Weights of a small GPT-style language model, trained from scratch on English Wikipedia: vocabulary 16384.
Each number is 128 + 24 x the weight over its row's rms, rounded and kept within 0 to 255. Layers, rows and columns count from 0. The size above them is the row's rms in percent of the matrix's.

# layer 5 attention query, 448x448, rms 0.0494, rows 14-28,77-91,141-155,205-219,269-283,333-347,397-411, columns 168-223
size [102 105 121  86  93  99 104  95 101 101 110 102  76  97 101 118 113 110  97  71  96  78  89  90  90 103 108 104  87 104 101 101 101  70  64  65  58  75  75  83  90 112  92  87  98 108 111 111 106  92 100  88  86  94  88 100  95 109  82 104  93  98  94 161  83  80  78  85  84  84  84 100  99  72  94 100 107  99  49  53  67  61  65  75  66  86  97 113  94 109  96  92  94  52  60  74  91  94 103  93  90  90  94  75  91]
[[113 148 114 117 128  86 171 128 128 131 126 140 131 142 148 107 123  77 124 104 158 108  81 138  96 142 120 111 124  89 121 123 101 112 132  88 152 113 134 122 120 146 145 119 131 141 138  98 139 164 121 132 146 131  89  90]
 [102 106 149 131 134 116 138 121 139 124 126 125 158 140 127 126 130  73 128 114 140 159 126  97 116 190 130 128  97 173 137 115  97 160 165 190 122 130 129 147 123 103 171 110 141 120 126 167 121 139 100 142 121 166 116 107]
 [140 101 105 126 125 125 163 116 113 131 143 127 131 135 112 137 156 176 104  90 157 134 195 151 129 111 179 154 130 113 130 147 107  77 119  92 129 179 158 143 111 118 161 110 135 129 160  91 117  98 111 114 143 129 170 142]
 [ 77 102 123 109 161 112 123 136 151 176 113 106 156 141 144 122 117 145 141 105 122 133 131 148 179 171 103 119 105 117 142  77 135 123 124 127 123 145 201 128 114 134 156 135 117  83 119  98 136 105 124  82 173 112 127 120]
 [130 100 111 150 148 121  61 128 122 152 143 113  98 121 115 129 193 141 109 155 121 101 123 146  86 151 126 172 133 157 175 129 152 135 102 173 117 109 101 160 126 107 129 146 109 114  88 141 118 120 132 123 174 168 120 111]
 [117 102 115 137 120 146 123 110 117 109 151 110 168 155 136  95 105 140 153 121 115  92 130 116  90 145 124  98 162 176 158 115 125 159  57  95 125 124 121  83 166 150  94 105 110 154 138 122 120 133 137 108  75 159 118 101]
 [160 156 149 161 144 101 195 150 146 133  90 110 101 123 134  96  88 139 165 128 146 134 162 148  88  84 125  95 156 126 147 129 157 134  89 162 144 135 113 152 111 125 165 154 152 112  85 136 111 160 103 165 117 152  94 121]
 [110 149 150 148 149 173 160 109 130 176 130 121 124 150 110  94 138 131 114  98 169 176 103  59 100 132 112 175  90 107 111 182 141  89 134 106 135 124 161 105 152 141 167 147 177 124 110 158 121 117 130 129 140  95 144 103]
 [108 109 158 137  89 149 115 116 165 125 135  99 144 118 141 171 103 119  89 130 110 119 145 151 150 121 132 106 129 106 159 126  95 182 147 106 144 159 141 140 147  75 155 119 138 152 113 127 115 117  99 142 127  92 114 164]
 [127 111 141 109 160 154 142 111 119 121 133 146  94 159 125 118 154 104 153 129 153 146  95 135 113 149 148 120 126  92 126 163 144 127 130 154 159 163 142 110  97 129 131 143 136 114 107  86 132 143  80 154 110 154 146 131]
 [160 127 110  60 136 133 125  97  96 108 148 107 124  88 109 130 112  88 175  89 125  64 108 127 116 169 157  88 125  84  90 164 173 150 122 159 122 113 122 160 109 153 145 135 164 107 103 110 150 133 138 119 145 154 126 127]
 [159 136 160 111  99 141 115 154 108 118 160 120 146 119 136 138 140 155  92 163 100 142 140  68 134 159 138 195  62 127 128 157 176 145 136 109 150 118 119 135 111 159 121 156 104 118 119 101 109 120 110 109 110 146 137 146]
 [102 129 156 122 135 135 104 124  91 110 112 144 139 117 136 150  90 141  72 138  92 143  73 110 154 148 136 117 142 150 147 122 121 146 123 109 112 116 129 138 131 117 149 117 149 152 146 170 101 151 150  88 137 102 162 118]
 [163 112 125 123  96 121  92 124 141 104 149 116 122 152 113 172 139 159 121 101 137 144 149 105 126 121 133 139 131 130 132 120 140  87 127 146 162 136 125 128  99 130 121 128 134 122 119 120 139  99 108 125 105  96 159  94]
 [ 77 126 131 146 133  96 121 159 179 110 134 108 148 122 112 142 146 135 137 144 142 100 158 128 157 133 152 142 150 126 151 127 108 123 119 103 127 142 164 144 130 153 124 150 103 102 153 113 132 136 127 101 164 134 132 116]
 [109 118 127 123 113 164 144 128 118 134 149 121 128 126 168 112 110 152 166 121 131 124 183 140  85 117  90  94 108 108 119 159 112 141 128 110  94 142 149  91 134 130 158  90 136 140 162 181 131 120 152 132 110 115 104  88]
 [132 115 166 100 112 145  87 144 155 105 128  80  59 151 126 117  95 125 111  72 140 130 109  90 118 115 175 157 145 101  65 145 108 157 113 137 114 110 110 121 131 137 174 140 139 109 154 116 116  89 121 139 120 137 157 125]
 [ 65 132 126 156  85 124 115 137  81 139 155 113 115  83 155 107 115  96 124 112  86 165 113 120  70 154 134 175 127 126 171 127 112 182 171 189 108 117 143 163 155 133 155 111 143 136  81 177 158 112 106 152 145 139 146 112]
 [109 108 155 102  88 122  97 156 149 110 126  80 119 129 158 133 112 153 116 124 117 115 162 125 147 109  80 117  75 113 167 129 143  93 155 107  84 115 158 140  99 129  73 133  91 139 115  98 124 125 110 100 142 117 110 156]
 [ 77 118 175 195 113 137  91 153 155 137 127 100 154 135 146 139 125 124 138  98 136 124 180 100 107  82 143 110 128 142 129 120 122 139 109 154 112 118 113  87 147 115 156 151 126 175 122 133 137 133 159 128 161  88 111 123]
 [112 137  79 107 119 136 116 133 132 134 181 141 124 164  85 151 172 130 135 140 132  93 113 146 125 172 100 113 165 110 149 123 110 187 102  85 148  67 161 166 159 141 154 136 191 115 165 120 122 150 201 165 138 168 145 127]
 [125 155 131 132 111 138 146 119  85 120 135 143 171 143 156 111 155 132 136 131 133 117 153 158 166 145 119 110 128 102  80 134 127 136 132  87 109 138 188 142 114 142 114 103 135 149 156 139 142 118 120 135 128 136 128  93]
 [183 122 106 111 125 102 128 146 101 111 143 108 144 114 145 128  93 144  93 145 111  74 107 123 125  55 117 160 114 161 118 166 162 152 113 127 124  96  91 148 139 107  71 120 134 157 104 118 123 132  84 155 102 181 131 141]
 [137 142 142 120 110 140 136 143 166 106  94 148 141 127 134 125 132 144 112 187 144 120 120  67 118 146 157 104 109 142 123 117 134 143  82 114 149 149 136 129 148 153 154 148 131 142  78 142 168 177 134 157 144 114 130 130]
 [111 126 126 149 119  91 129 105 152 110 131 161 160 152  95 144 153 148 126 143 147 124 119 128 153 161 148  61 101 140 133 121 167 149 130 115 139 128 124 137 144 109 112  90 125 148 100 126 113 128 121 105 115 131  83 133]
 [132 131  95  84 110 114 108 145 161 130 148 157 114 155 105 157 131 153 149 148  97 116 103 136 129 107 119 103 146 157 122 129 140 109 132 126 110 128 175 145 144 143 161 106 130 117  91 154 103 120 117 119 126  96 142  95]
 [116 134  86 128 119 144 125 109 194 134 150 139 168 115 153 145 135 145 138 108 134 102 145 136 152 138 115 108 170 100 160  97 138 135 149  99 122 201 119 121 111 135 150 146 145  95 178 110 116 104 122 109 148  96 130 147]
 [145 128 168 138 109 128  90 151  82 147 154 127 138 145 138 157 140 130 144 137 129 106 112 153 136 113 147 130 134 115 145 140  93 109 180 166 117 106 154 112 122 133 159 114  92 174 132 134 139  96 145 111 120 128 118 146]
 [152 149 128 140 124 112 140 130 122 116 181 119 103 156 141 149 126 127 138 169 103 138 175 158  97 142 142 189  89 145 132 120 152 129 109 126  81 120 125 131 129 119 130 113 102 125 120 134 132 165 162 104 185  81 140 128]
 [ 87 117 153  76 142 126 134 126 172 128 141 121 125  85 109 155 151 162 122  84 128 150 164 148 169 104 163 139  82 129 161 150 116 145 119  69 118  75  96 100  92 106 142 110 145 123 109  97 172  96  95 124  93 127 129 114]
 [151 187 151 137  97 125 127 150 129 153 122 100  95 115 144 108  98 102 142 124  98 146 115 105  71 113  93 157 134 132  96 151 133 109 107 100 147 127 150 129 135 108  91 137 131 109 137 134 144 147 151 154 132 122 112 149]
 [136 150 145 126 115 134 158  85 132  89 149 133 123 145 111 176 135 108  95  89 128 120 100 130 110 125 102 141 135 162 119 179 117 172 155 112 153 124 110 136 144 161 154 117 130 141 155  70 109 123 144 128 146 111 131 175]
 [130 141 100  82  81 102 174 145 118 103 126 123 133 155 136 113 144 109 137 188 128 123 172 111 146 125 135 134  95 100 120 147  90 145 158 141  96  92 118 143 144 130 128 138  57 143 158 146 169 141 158 138 168 140 153 106]
 [127 167  96 147 131 121 183 131  97  99 101 127 149 166 122 135 148 124 101 101  86 110 118 109 116 113 121 142 130 129 127  99 106 101 104  88 115 119 116 134 114 107 122 165 124 160 137  95  90 146 175  96 116 156 124 117]
 [ 95 125 139 125 112 151 105 149 149 117 149 135 112 118 153 156 134 186 116 123 151 117 134 197 165 114 158 113 127  92 158 107  98 146 138  74 136 119  89 118 140 108 136 135 118 133  91 173 110 107  89 144 144 121 136 114]
 [127 122 124 212 131 155 147 116 147 115 114 112  95 135 135 157 140 154 106 154  98 112 134  90  75 113 121 121 156 151  89 121 116 102 113 120 117 104 119 119 113 129 181 112  86 141 161 130 122 123 107 131 177 134  90 104]
 [111 126 154 155 136 157  57 151 133 134 134 137 128  99 107  72 105 171 157  87  98 123  83 153 119 143 170 137 141 112 133 124 128 122  81  59 116 112 140  91 110 161 114 126 134 106 133 166 116 145 126 123 162  98 124 116]
 [167 126 115 128 112 123 167 129  93 148 129  97 110 161 126  86 126 145 169 146  93  83  88 105 119 129  85 143 140 118 110 119 132 142 160 149  81 106 154 104 148 109  83 110  84 136 139 127 123 167 141 138 128 132 130 109]
 [ 90 180 131 137 124 158 116 120 121 147 160 132 118 125 132 121 151 118  56 113 160 137  93 111 109 111 146 140 122  90 157 124 101 112 136 118 139 160 145 125 137 130 132  91 151 169 112 117 121  83 140 158 143 125 125 115]
 [108 111 153 118 136 140 154 146 143 107 152 136 106  98 109 149  97 139 123 125 118 112 183 150 154 120 111  96 117  98 131 136 142 115 104 158 120  89 157 114 129 109 138 141 141 145 139 142 150  72 140 104 123 159 135 189]
 [129  91  97 119 121 163 130  90 135 116 122 109 154 168 147  48 103 164 134 139 118 128 166  92 176 150 104 128 117 107 137 147 104 167 156 123 160 146 130 104 155 143 108  76 117  86 103 100 126 123 110 135 149  84 167 141]
 [149 137 117 131 156 152 184 107 144 141 133 114 119 141 131 124 107 119 161 143  94 104 101 128  47  92 106 115  96 128  95 146 136 106 154 168 150 165 139  98 141 158 133 103 148  63 127 125 126 155 105 124 179 101 145 108]
 [143  94 116 134 112 141  82 120 139 126 167 111 132 142 120 134 124 117 133 121 148 109 102 106 181 126 128 154 105 116 174 106  90 126 127 125  67 102 128 132 108 119 110  91  98 199 163 165 161 145 138 122 144 139 142 104]
 [156 118 163 140 116 156  90 103 106 145 138 100 148 145 161 136 161 108 131 111  77 135 117 113 123 138 166 140 126 176 134 113 151 135 124 142 124 150  83 102 141 143 141 135 123 117 101 137 134 137 142 113 131 167 188 110]
 [110 137 144 130 126 133 164 130 159 128 105 166 146 140  87 147 136 125  69 113 142 123 172 143 115 108 152 117 120 103 153 137 114  87 149 123 162 157 150 114 130  90 113 123 131 113 124 145 120  48 122 122 118 132 119 171]
 [ 99 122  86 165 141 189  87 144 121 129 132 106 122 181 163 164 142 154 127 138 112 125 157 157 158 119 130 199 104  95 133 132 119 102 152 113 118 140 118 130 113 137 145 163 152 147  84 115  99 122 115 129  84 129 143 131]
 [154 100 126 132  87 129 164 106 116 106 163 134 152 140 123 177 130 101 141  86 136 109 136 149  98 145 125 136 193 102 149 126 137 156 151 136 157 145 152 134 129 124  97 104 114 151 108 166 105  95 110 102 103 130 126 107]
 [113 144 112 114 135 110 135 142 146 165 124 136 118 117 105 160 120 101 157 114  87 164 143 153 107 129 102 146 131 121 176 120 117 149 108 123 109 110 125 162 126 129 118 147 132 145 109  90  96  84 133  80  94  58 121 107]
 [111  72 158  98  95 138 164 153 162 128 103  86 110 135 164 102 104 139 102 120  51 134 145 116 171 120 123 110  57 144 137 176  82 107 167 124 108  89 146 130 124 107 140 125  92 132 150 100 127 113 122 117 120 138 114 161]
 [129 120 149 139 110 115 149 145 146 133 134  90 110 164 173 122 123 145  97 151  95 165 185 113 124 149 169 153  70 135 142 136  95 124  98 127 119 149 188 111 119 143 129 117 145  29 168 109 115 110 138 139 143 128 113 140]
 [131  89 108 139 163 145 141 106 160 165 122 117 105 123 139 131 178 135 130 104 168 163 129 109 101 139 122 161 137 110  93 131 156 128 107 161 175  93  85 129 129 102 124 141 117 136 160  95 152 176 119 157  96 140 103  81]
 [145  99 101  89 158 167 137 121 133 176 108 116 115 114 153 127 121 124 120  99 136  89 179  92 111 128 132 131 152 181 115 145 147 107 110 163 133  69 136 131 135 122 152 142 172 167  89 135 168 116  88  92 137 117  96 174]
 [134 167 156 127 143 124 162 116 117 114 155 115 112 127 131 138 153  86  94 138 108 151  66 136  89  81 131  80 124  85 136 109 105 113 126 163 146 117 105 155 160 172 133  95 109 115 152  70  63 144 153 134 147 155 148  74]
 [111 173 178 148  83 105 127 131 117 134 120 134 108 120 146 155 109 114 126 147  98 152  95  95 127 137 119 122 157  78 148 144 134 151 142 149 123 139 119 114 159 159 166 131 105 136 157  92 124  59 158 118 135 135 137 153]
 [ 98 117 122 117 119 119 113 129 136 154  89 106  99 131 118 103 113 125 181 110 124  77 153 168 164 192 146 122 143  83 161 157 135  73 155 111 120 131 116 149 158 150 148 156  58 118  96 133  97 133 143 143 131 109 195 132]
 [121 157 141 148 130 104 161  81  85 115  78 150 111 100 104 138 136 122 109 169 137 104 137 117 127 110 148 145 147 176 126 123 138 127 156 100 162 124  86  96 131 139 140 128 138 134 149 161 135 111 178 127 139 151 130 155]
 [133 138 133 147 167 124 119 124 101  88 142 129 109 112 123 126 129 115 134 121 171 134 124 148 122 116 142 106 130 111 104 113 116 136 184 155 101 106 116  93 123 116 158 141 130 109 131  98 110 135 177 131 165 120 155 124]
 [136 170 136 138  85 129  92 133 142 127 205 123 123 163 119 114  78 120 113 132 125 113 138 125 159 155 121 150 119 124 158 139 141  69 123  82  87 108 133 121 129 116  81 159  96 115 160 120 123 144 164 133 130 117 106 138]
 [152 121 131 110 117 158 109 124 142  88 118 114  99 109 160 101 117 153 153 116 111 122 113 132 149 154 152 120 113 108 131 149 149  88 104 135 117 133 122 134 112 125 146 146 142 129 155 113 136 145 131 166 178 123 143 124]
 [154 138 127 111 118 158  91 145 141 128 140 163 156 181 143 142 160 119 132 122 114 156  75 154 172 130 176 128 101 105 160  90 124 125 150 158 127 133 134 158 131 154 136 176 113 116  99 127 131 112 122 115 161  86 129 111]
 [ 97 118 127  94 116 159 123  94 136 104 138  92 142 155 143 170 119 112 135 127 134  93 105 117 113 101 110 150 126 108 109 125 154  82 119 108 154  92 145 170 129 117 104 144 112  95 120 158 128 138  94 120 112 166 139 133]
 [132 134 167 117 122 119 115 159 144 106 177 114 118 165 148 119 115  96  63 119 154 177  96 134 164 144 131 158 143 122 145 113 125 148 113 125 182 122 138 136 123 127  97 117 125 133 128 134 108 126 131  80 135 117 110 144]
 [109  91 127 107 136 132 139 146 115 129 155 130 104 147 126 147  87  86 119 126  97 116 128 126  86 167 124 107 151 127 146 113  86 143 123 142 123 144  98 147 157 122 114 111 115 113 111 121 125 160 142 125 129 173 125 130]
 [106 128 158 111  95 109 113 166 162 106 109  93 146 114 178 126 100 144 112 109 112 144 135  95 114 136 124 127  40 152 123 137  88  98 117  91 121  65 204 130  56 127 154 123 144  94 190 101 121 149 127  86 140  96 106 177]
 [117 132 127 131 129  93 176 149 117 146 110 125 125 122 176 132 150 124 139 107 109 141 165 114  96 152 160 159 119 135 107  96 141 107 112 116 136 134 191  96 107 150 120 104 147  96 133  97 125 143 137  87 197  99 107 119]
 [150 127 161 182 119 113 139  96 150 116 132 116 117  91 138 131 117 118 111 103 204 133 104 108 123 145 174 128 117 102  91 132 122 170 156  74 140 132 106 165 162 125 132 105 155  83 137 149 160 175 174 128 121 133 146 124]
 [127  89  88 129 108 133 115 153 137 135 117 145 108 121 153  73 123 123 161 114 126 130 208 120 178 131  72 115 116 113 142 105 121  79 103 149 132 108 133 117 149 117 150 114 119 164 108 131 134 115  63 127 103 165 144 140]
 [131  92 168 122 126 132 147 134 133  81 125 134 134 122 124 132 126 160 156 155  82 139 120 132 123  62 139 135 148 130 123 121 138 112 167 149 127 155 105 160 115 158 111  98 102 144 100  99 127 130 145 108 105 130 116 132]
 [150 154 136  90 155 128 167 110 104 140 196 110  86  96 123 144 121  97 139 186  95  96  93  83  65 130 126 125 145 124  73 141 157 119 122 125 155 172 130 106 170 161 139 117 125 100 143 130 127 130 124 172 164 130 165 141]
 [ 97 126 102 113 162 146 136 137 150  86 132 140  82  88  91  94 132 116 116 161  75 113 122 133  67 141 121 184 125 127 149 138 120 175 174 104 126 140  97 132 123 128 101 103 153 141 134  86 117 129 137 121 138 103 111 104]
 [107 133 122 141 141 119 165  95 109 135 104 128  80  87 109 132 117 128  90 162 118 146 117 138 105 119 143 122 160 119 134 160 187 135 139 121 154 134 103 117 119 142 109 124 128 136 139 132 122 128 158 146 174 124 152 129]
 [124  80 135  67 136 110 152 125 139 128 147 149 116  99 143 141 146 102  89 162  99 116 112 126 126 126 125  99 137 121 126 130 143 109  88 156  98 118 133 123 156 155 179 140 129 116  89 132  86 127 123 144 169 141  90 106]
 [129 117 139  95 125 123 106 128 121 107 132  76  96 106 118 121 123 115 108 150 123 140 102  69 133 171 145 113  97 122 124 137 136 119 136 120 103 108 110 126 135 109 131 132 120  95 174 116 127 161 177 152 132 134 142 139]
 [149 132 165 103 110 124 121 128 148 121 181 106 167 128 156 125 134 139  99 103 106 109 118 123 147 176 126 138 113 145 114  95 132 137 108 115 132 133 142  94 132 148 129  91 131 142 177  94 125 174 129  86 134  75 160 141]
 [114 140 118 132 120 147 112 144 180 142 112 122 134 137 116 148 109 149 134  75 114 118 104 124 162  85 145 141  63 149 134 130  93 143 136 148 122  90 167 128 106 127 104 131 147 117 135 105 138 118 149 125 166 125 130 140]
 [125  85 136 127  91 151 114 153  94 110 130 145 164 108 116 112 118  90 143 148 141 167 141 134  97 143 126 135 123 113 117 133 125 159 122 112 118 156 104 115  86 155 136 156 120 100 133 117 118 100 122 130 105  79 158 190]
 [129 123 155 123 131 148 120 135 124 108 123  86 137 100 133 147 142 122 122 110 122 143  88 134 120 101 145  76 131 179 128 114 144 147 122 132 130 136 161 114 158 141 124 162 125 113 155 123 116 166  76 130  71 133 110 135]
 [116 157 109 124 119 125 115  99 145 114 180 104  95 158 116 105 108 126 137 132 104 142  89  94 118  84 124  92 150 143 117 137 108 100 145 105 124 199 132 113 166  94 113 151 132 107 129 129 130 127 143 145 116 104 155 100]
 [181 124 140 131 118 121 140 114 152  89 114 128 109 142 105 126 136 127 129 133 124 156  82 126 108  89 131 135 134 103  94 108 151 128 163 125 146 105 122 133 108  68 151 103 119 126 133 121 124 118 157 102 130 151 109 140]
 [117  89 137 117 185 118 110 151 115  89 100 125 127 123 139 129 126 154 161 191 182  71  98 175 215 133 160 125 105 111 130 109 102 122 127 143 132 147 117 139 107 117 117 134 117 177  82 195 104 120  97 120 157 128  98  84]
 [109 129 130 142 131 142 150 113 128  98 153 134  81 129 149  82 137 130  97 123 143 113 141 155 117 165 129 165 120 143 114 152 116 162 112 112 111 187  88 198 145 118 103 157 114  82 131 118 123  86 169 119 143 147 148 173]
 [127 107 123 197 123 124 105 135 111 138 134 130 105 128 149 123  80 148 111 116 134 180 147 112  82 164 132 133 105 195 159 149 123 143 116 144  94  92 142 124 134  97 209 131 142 143 160 138 133 176 162 121 190 123  95 160]
 [122 117 100 118 143 141 129 124 122 144 134 102 167 148 137 120  93 121 141 147  61 164  62 121 174 126 136 143 127  84 124 112 140 109 151 139 152 100 168  88 114 126 131  86 114 135 161 143 165 134 111  93 186 178 103 118]
 [114 156 149 144 136 139 135 112 125 111 101 126 113 158 141 115 185 107 107 158 133 139 123 122 175  76 138 144 137 113 127 135 131 104 133 131 123  92 135 122 145 157 119 136 118 186  93 169 158 107 117 144 110 161  75 119]
 [111  86 153 115 148 131 111 119 165 125 149 135 110 126  79  98 134 127 161 134 161  67 159 150 121 131 107 120 122  84 183 121 122 118 123  97 121  98 127 154  85 129  94 109 129  93 124  91 126 120 160 108  67 133 149 169]
 [ 64 153 132 144 130 106 120 125 121 123  81 136 103 140 103 132 123 118 105 125  87 138 130  93  99 165 125 164 130 157 115 137 141 123 109 105 149 134 126 102 165  97 149 133  85  93 116 104 130 178  90 176 158 116 128 148]
 [118 140 133 152  99 153 149 135 168 132 126 128 119 136 147 130 129 111 158 130 135 141 100 142  58 105 122 166 151 117 116  79 175 117 153 149 150 155 126 123 126 150 159 157 107  99 160 164 148 173 125 111 145 103 159  93]
 [150 152 116 146 146 120 102 144  93 171 139 124 136 133 124 174 118 173 109 134 128 132 130 128 195 137  89 138  85 153 147 138 103 110 141 125 116  49 124 102 114 105 150  83 137 162 114 160 163  72 131 124 109 126 107 109]
 [183 129 139 149 114 124 152 134  91 158 155 121 134 130 141 158 108 146 149 172 137 147  85 128 152 110 128 143 108 146  78 142 137 108 143  84 100 142 145 108 127 113 172  95 129 100 140 126 158 130 174 100 120 106 151 115]
 [125 163 152 147  99 146 141 156 163 164 119 157 134 164 114  96 137 100  96  83 130 169 124 146 152 135 148 104  94 112 156 110 126 153 122 107 102 134  99 125  80 123 131 145 158 136 143 142 123  53  99 113 115 136 129 128]
 [123 134 130 155 134 162 136 155 115 151  99  81 149 140 111 134 126 132 123 135 123 125 174 120 119 159 129 142 154 128 139 136 120 147 129 101 106  89 107 131 122 142 157 116 148 128 162 165 146  84  72 107 145 146 150 110]
 [174 163 139 123 155 101 107 176  97 106 167 104 126 130 129 149 125  81 105 110 152 138 151 143 100 173 107 161 163 113 150 168 141 124 126 156 139 118 129 115 130 106 102 130 149 114 135  99 128 147 138 118 102 156 167 130]
 [ 95 121 127 119 143 107 177 109  94 140 116 114 117 121 125 103  61 125 143 163 129 126 140 125 156 120 157 111 173 119 162 150 104  81 193 118 130 120 108 132 122 100 172 128 138 130 117  93 128 136 152 112 166 149 155  93]
 [130 106 133 127 106 123 165 147 112 125 102  93 133 149 153 194 101 154 144 136 161 104  93  67 108 131 140 123 129 125 135 116 139 136 111 143 105 121 123 152  67 128 141 113 126  97 144  76 156 114 167 121 115 193 110  79]
 [105 156 116 188 128 137 127 108 111 150 137 118 162 148  99 162 113 113 134 148 120  85 115 161 122 157 154 155 134 165  88 130 140 108 122 115 104 167 146 108 134 109 115 120 109 176 106 140 102 113 131 165 127 143 121  86]
 [127 106 127 151 147 126 127 141 151 126  75 131 102 106 126 124 161 101 145 131 145 141 159 143  95 102 145 126 137 108 153 134 126 125 125 143 117 121 125 138 119 161 118 122 148 127 157  88 113 158 141 137 132  65 120 132]
 [129 144  92 116 126  96 128 140 147 118  82 141  89 109 150 109 147 171 136 110 109 197 106 132 114 102 150 139 112  81 121 168  87 166 150 126 160 144 153 163  94 107 102 143 136 105 140 110 123 134 104 136 115  71 100 107]
 [135 137 173 121 119 150  95 147 117 111 150  92  93 170 165 152 125 153 106 149 113 175  98 105  92 111 137 137 111 131  96 133 140 134 138 103 109 173 111 105 154 163 148 122 136 117 159  85 108 156 168 117 110 115 118 127]
 [128 114 105  70 129 116 121 117 126 138 167 118 136 158 104 141 152 143  98 103  85 123 101  85 122 149 154 123 115 129 139 113 105 135 107 135 123 156 120 150 157 113 168  78 115 123  92 155 118 107 158 135 113 181 127 102]
 [122 110 150 123 148 124 121 112  84 133 143 120 148 160 110 158  79 114 124 115 122  74  88 137 110 133 117 139 142 119 125 131 124 105  96  84 188 132 177 134 126 118 136 128 139 106  95 171 135  74 122 129 119  81 127 138]
 [174 139 120 149 106 143 137 110 143  90 111 103  94  98 140 129 122 125 128 101 110  72 141 116 120 141 150 131 148 131 119 127 177 139 115 133 139 159 141 111 146 129 153 140  55 127 117 122 152 116 108 126 133 123 111 129]
 [140 108 119 139 108 133 192  93 132 123 148 131 119 132 122 115 114 134 151 129 119 116 119 154  96 164 119 139 153 148 120 111 157 119 102 100 150 169 123 126 116 113 118 139 100 104 112 137 159 133 133 114 127 129 111 122]
 [146 132 145 158 131 120 115 136  63 151 151 147 124 165 104 206 144 156 111 100 120 118 146 116 134  99 138 129 135 138 146 143 148 124 169 150 112 109 116 149 101 105  63  86 169 116 163 154 130 140 153  81 117 146 185  74]
 [138 115 144 164 129 119 100 127 122 118 115 105 127 158 163 138 147 158 121 179  85 122 159 130 128  81 102 150  74 134 140 124 103 111 157 127 139 125 134 118 101 106 138  97 132 123 127 132 117 165 109 108 149 133 149 100]
 [ 73 169 183 124 140 144 105 114 100 145 112 130 115 170 109 158  93 107  91 115 135 142 115 131 140 115 170 135 125 136  82 119 132 152  93 107 136 111 114 131 122 134 165 127 106 105 159 120 140 110 125 153 189 154 128 105]]
# layer 5 attention key, 64x448, rms 0.0422, rows 13-27, columns 168-223
size [100  97 100  90  77  89  84  83  87  95  90  94  96 160 106]
[[198 115 130 116 143 103 117 140 139 109 133 163 128 136 108 129  84 115 144 150 149 153  98  72 154 119 128 104 123 156 132 153 114  97 154 138 136 170 118 144 124 140 117 147 105 134 136 140 155 109 105 127 101 141 128 108]
 [136  66 137 129 119 120 113 108 120 112 117 108 110 123  96  65 132 120 150 169 132 117 147 104 173 114 122 127 109 164  95 139 122 102 149 137 115 138 100 125 147 133 166 142 113 133 142 138  98 135  65 146 163 134 117 132]
 [135 148 133  89 171 132 117 132 124 109  95 192 114 157 105 154 133 147 135 129 162 124  74 166 108  87 138 129 134 109 124 122 137 102 136 126 144 174 172 115 146 125  84 152 140 193 129 128 119 138  94 100 103 116 131 160]
 [120 133 145 139 107 119 160 143 140 157 132 139 100 119 151 121 120 147 125 109 127 129 144 142 122 139 141  90 101 138 174  90 106 109 130 110  98 124 135 165  80 132 147 120 119  54 138 104 158  92 147  86 120 111 130 109]
 [132 177 130 111 145  99 135 113 104 121 142 100 113 126 120 147 164 118 105 132 132 135 125 139  98 104  97 107 141 166 117 143 131 143 145  79 112 125 108 115 154 148 133  98 171 190 191 135 108 146 128 139  93 101 147  98]
 [179 111 131 125 145 148 157 155  94 153 151 118 112 120 160  87 130 144 131 113 141 116 121 116  88 148 120 103 124 128 142 152 114  94 101 191 120 150 168 120 101 130 137 136 108 113 114 131 126 147 104 134 129 191 149 110]
 [118 148 158 133 146 124 179  94 138 133 106 151 102 139 119 145 107  74 116 144 167 144 102 127 211 135 146 174 128 117 132 128 165 105 134 133 160 146  87 116  95 114 105 163 100 134  93 109 118 172 172 142 122 123 105 149]
 [117  77 145 117 121 137 134 119 126 130 118 149 138 154  98 170 129 100 133 120 111 151  87 111 150 164  78 115 124 153 118 110 129 121 134 132 141 145 176 152 125 136 149 160 100 147 162 184  96 155  64 111 163 121 135 104]
 [102 146 144 131 109 106 123 126 170 116  79  84 150 120 127 139 117 132 132 124 182 132 163 176  98 141 103 141 115 167 181  88 128 113 124 142  94 153  97 155 102 127 153 109 169  98 107 176 130 127 113 131 174 121 113 142]
 [160 132 123 158 146  69 109 135 151 154 117 158 177 126 145 141 130 137 120  91  76 153 112 140 129 153 121 133 129 142  97 143 108 147  64 131 116 146 114 114 118 181 118 173 162  71 133 121 115 112 178 137 100 199 107 130]
 [157 175  97 118 145 147  98 151 126 171 159 145 155  97 145 108 115  74 144 119 156 149 173 144 151 129 122 139  99 141 168 174  86 120 103 189  96  78 139 107 127 157 102 141 143 122 152 140 103 113 125 141 144  87 122 110]
 [136 115  96 135 114 129 137 135 119 125 105  98 128 175 125 104 148 141 126 156  84 155 137 135 148 157 120 193 158 180 135 132 125 140 151 144 146 151  90 135 118 148 109 129 148 130 185  82 103 133  99 107 180 128 145  84]
 [151 121 138 158 134 132 154 145 143 111 117 152 136 138 143 142 140 131 151 183 121 126 143 148 171  87 127 112 141 101 141 143  92 133 132 100 149 111 127 114 129 110 117 163 121 178 134  94 111  80 142 145 188 128 113 123]
 [120 154 133  91  89 126 167 125 151 123 155 103 102 140 127 132 155 159 115 133 137 129 102 100 133 121 184 162 120 182 147 127 119 111 162 170 120  93 138 133 125 135 169  64 121 140 135 151 122 137 141 134 157 122 144  82]
 [122 134 115 100 112 152 151 133 113 161 114 134 145 156 123 175 131 117  98 143 113  74 148 132 161 175 142 136 128 178 146 125 162 116 132  94 137 151 125  94  99 132 124 134 151 127 167 172 104 133 124 121 178 151  80 122]]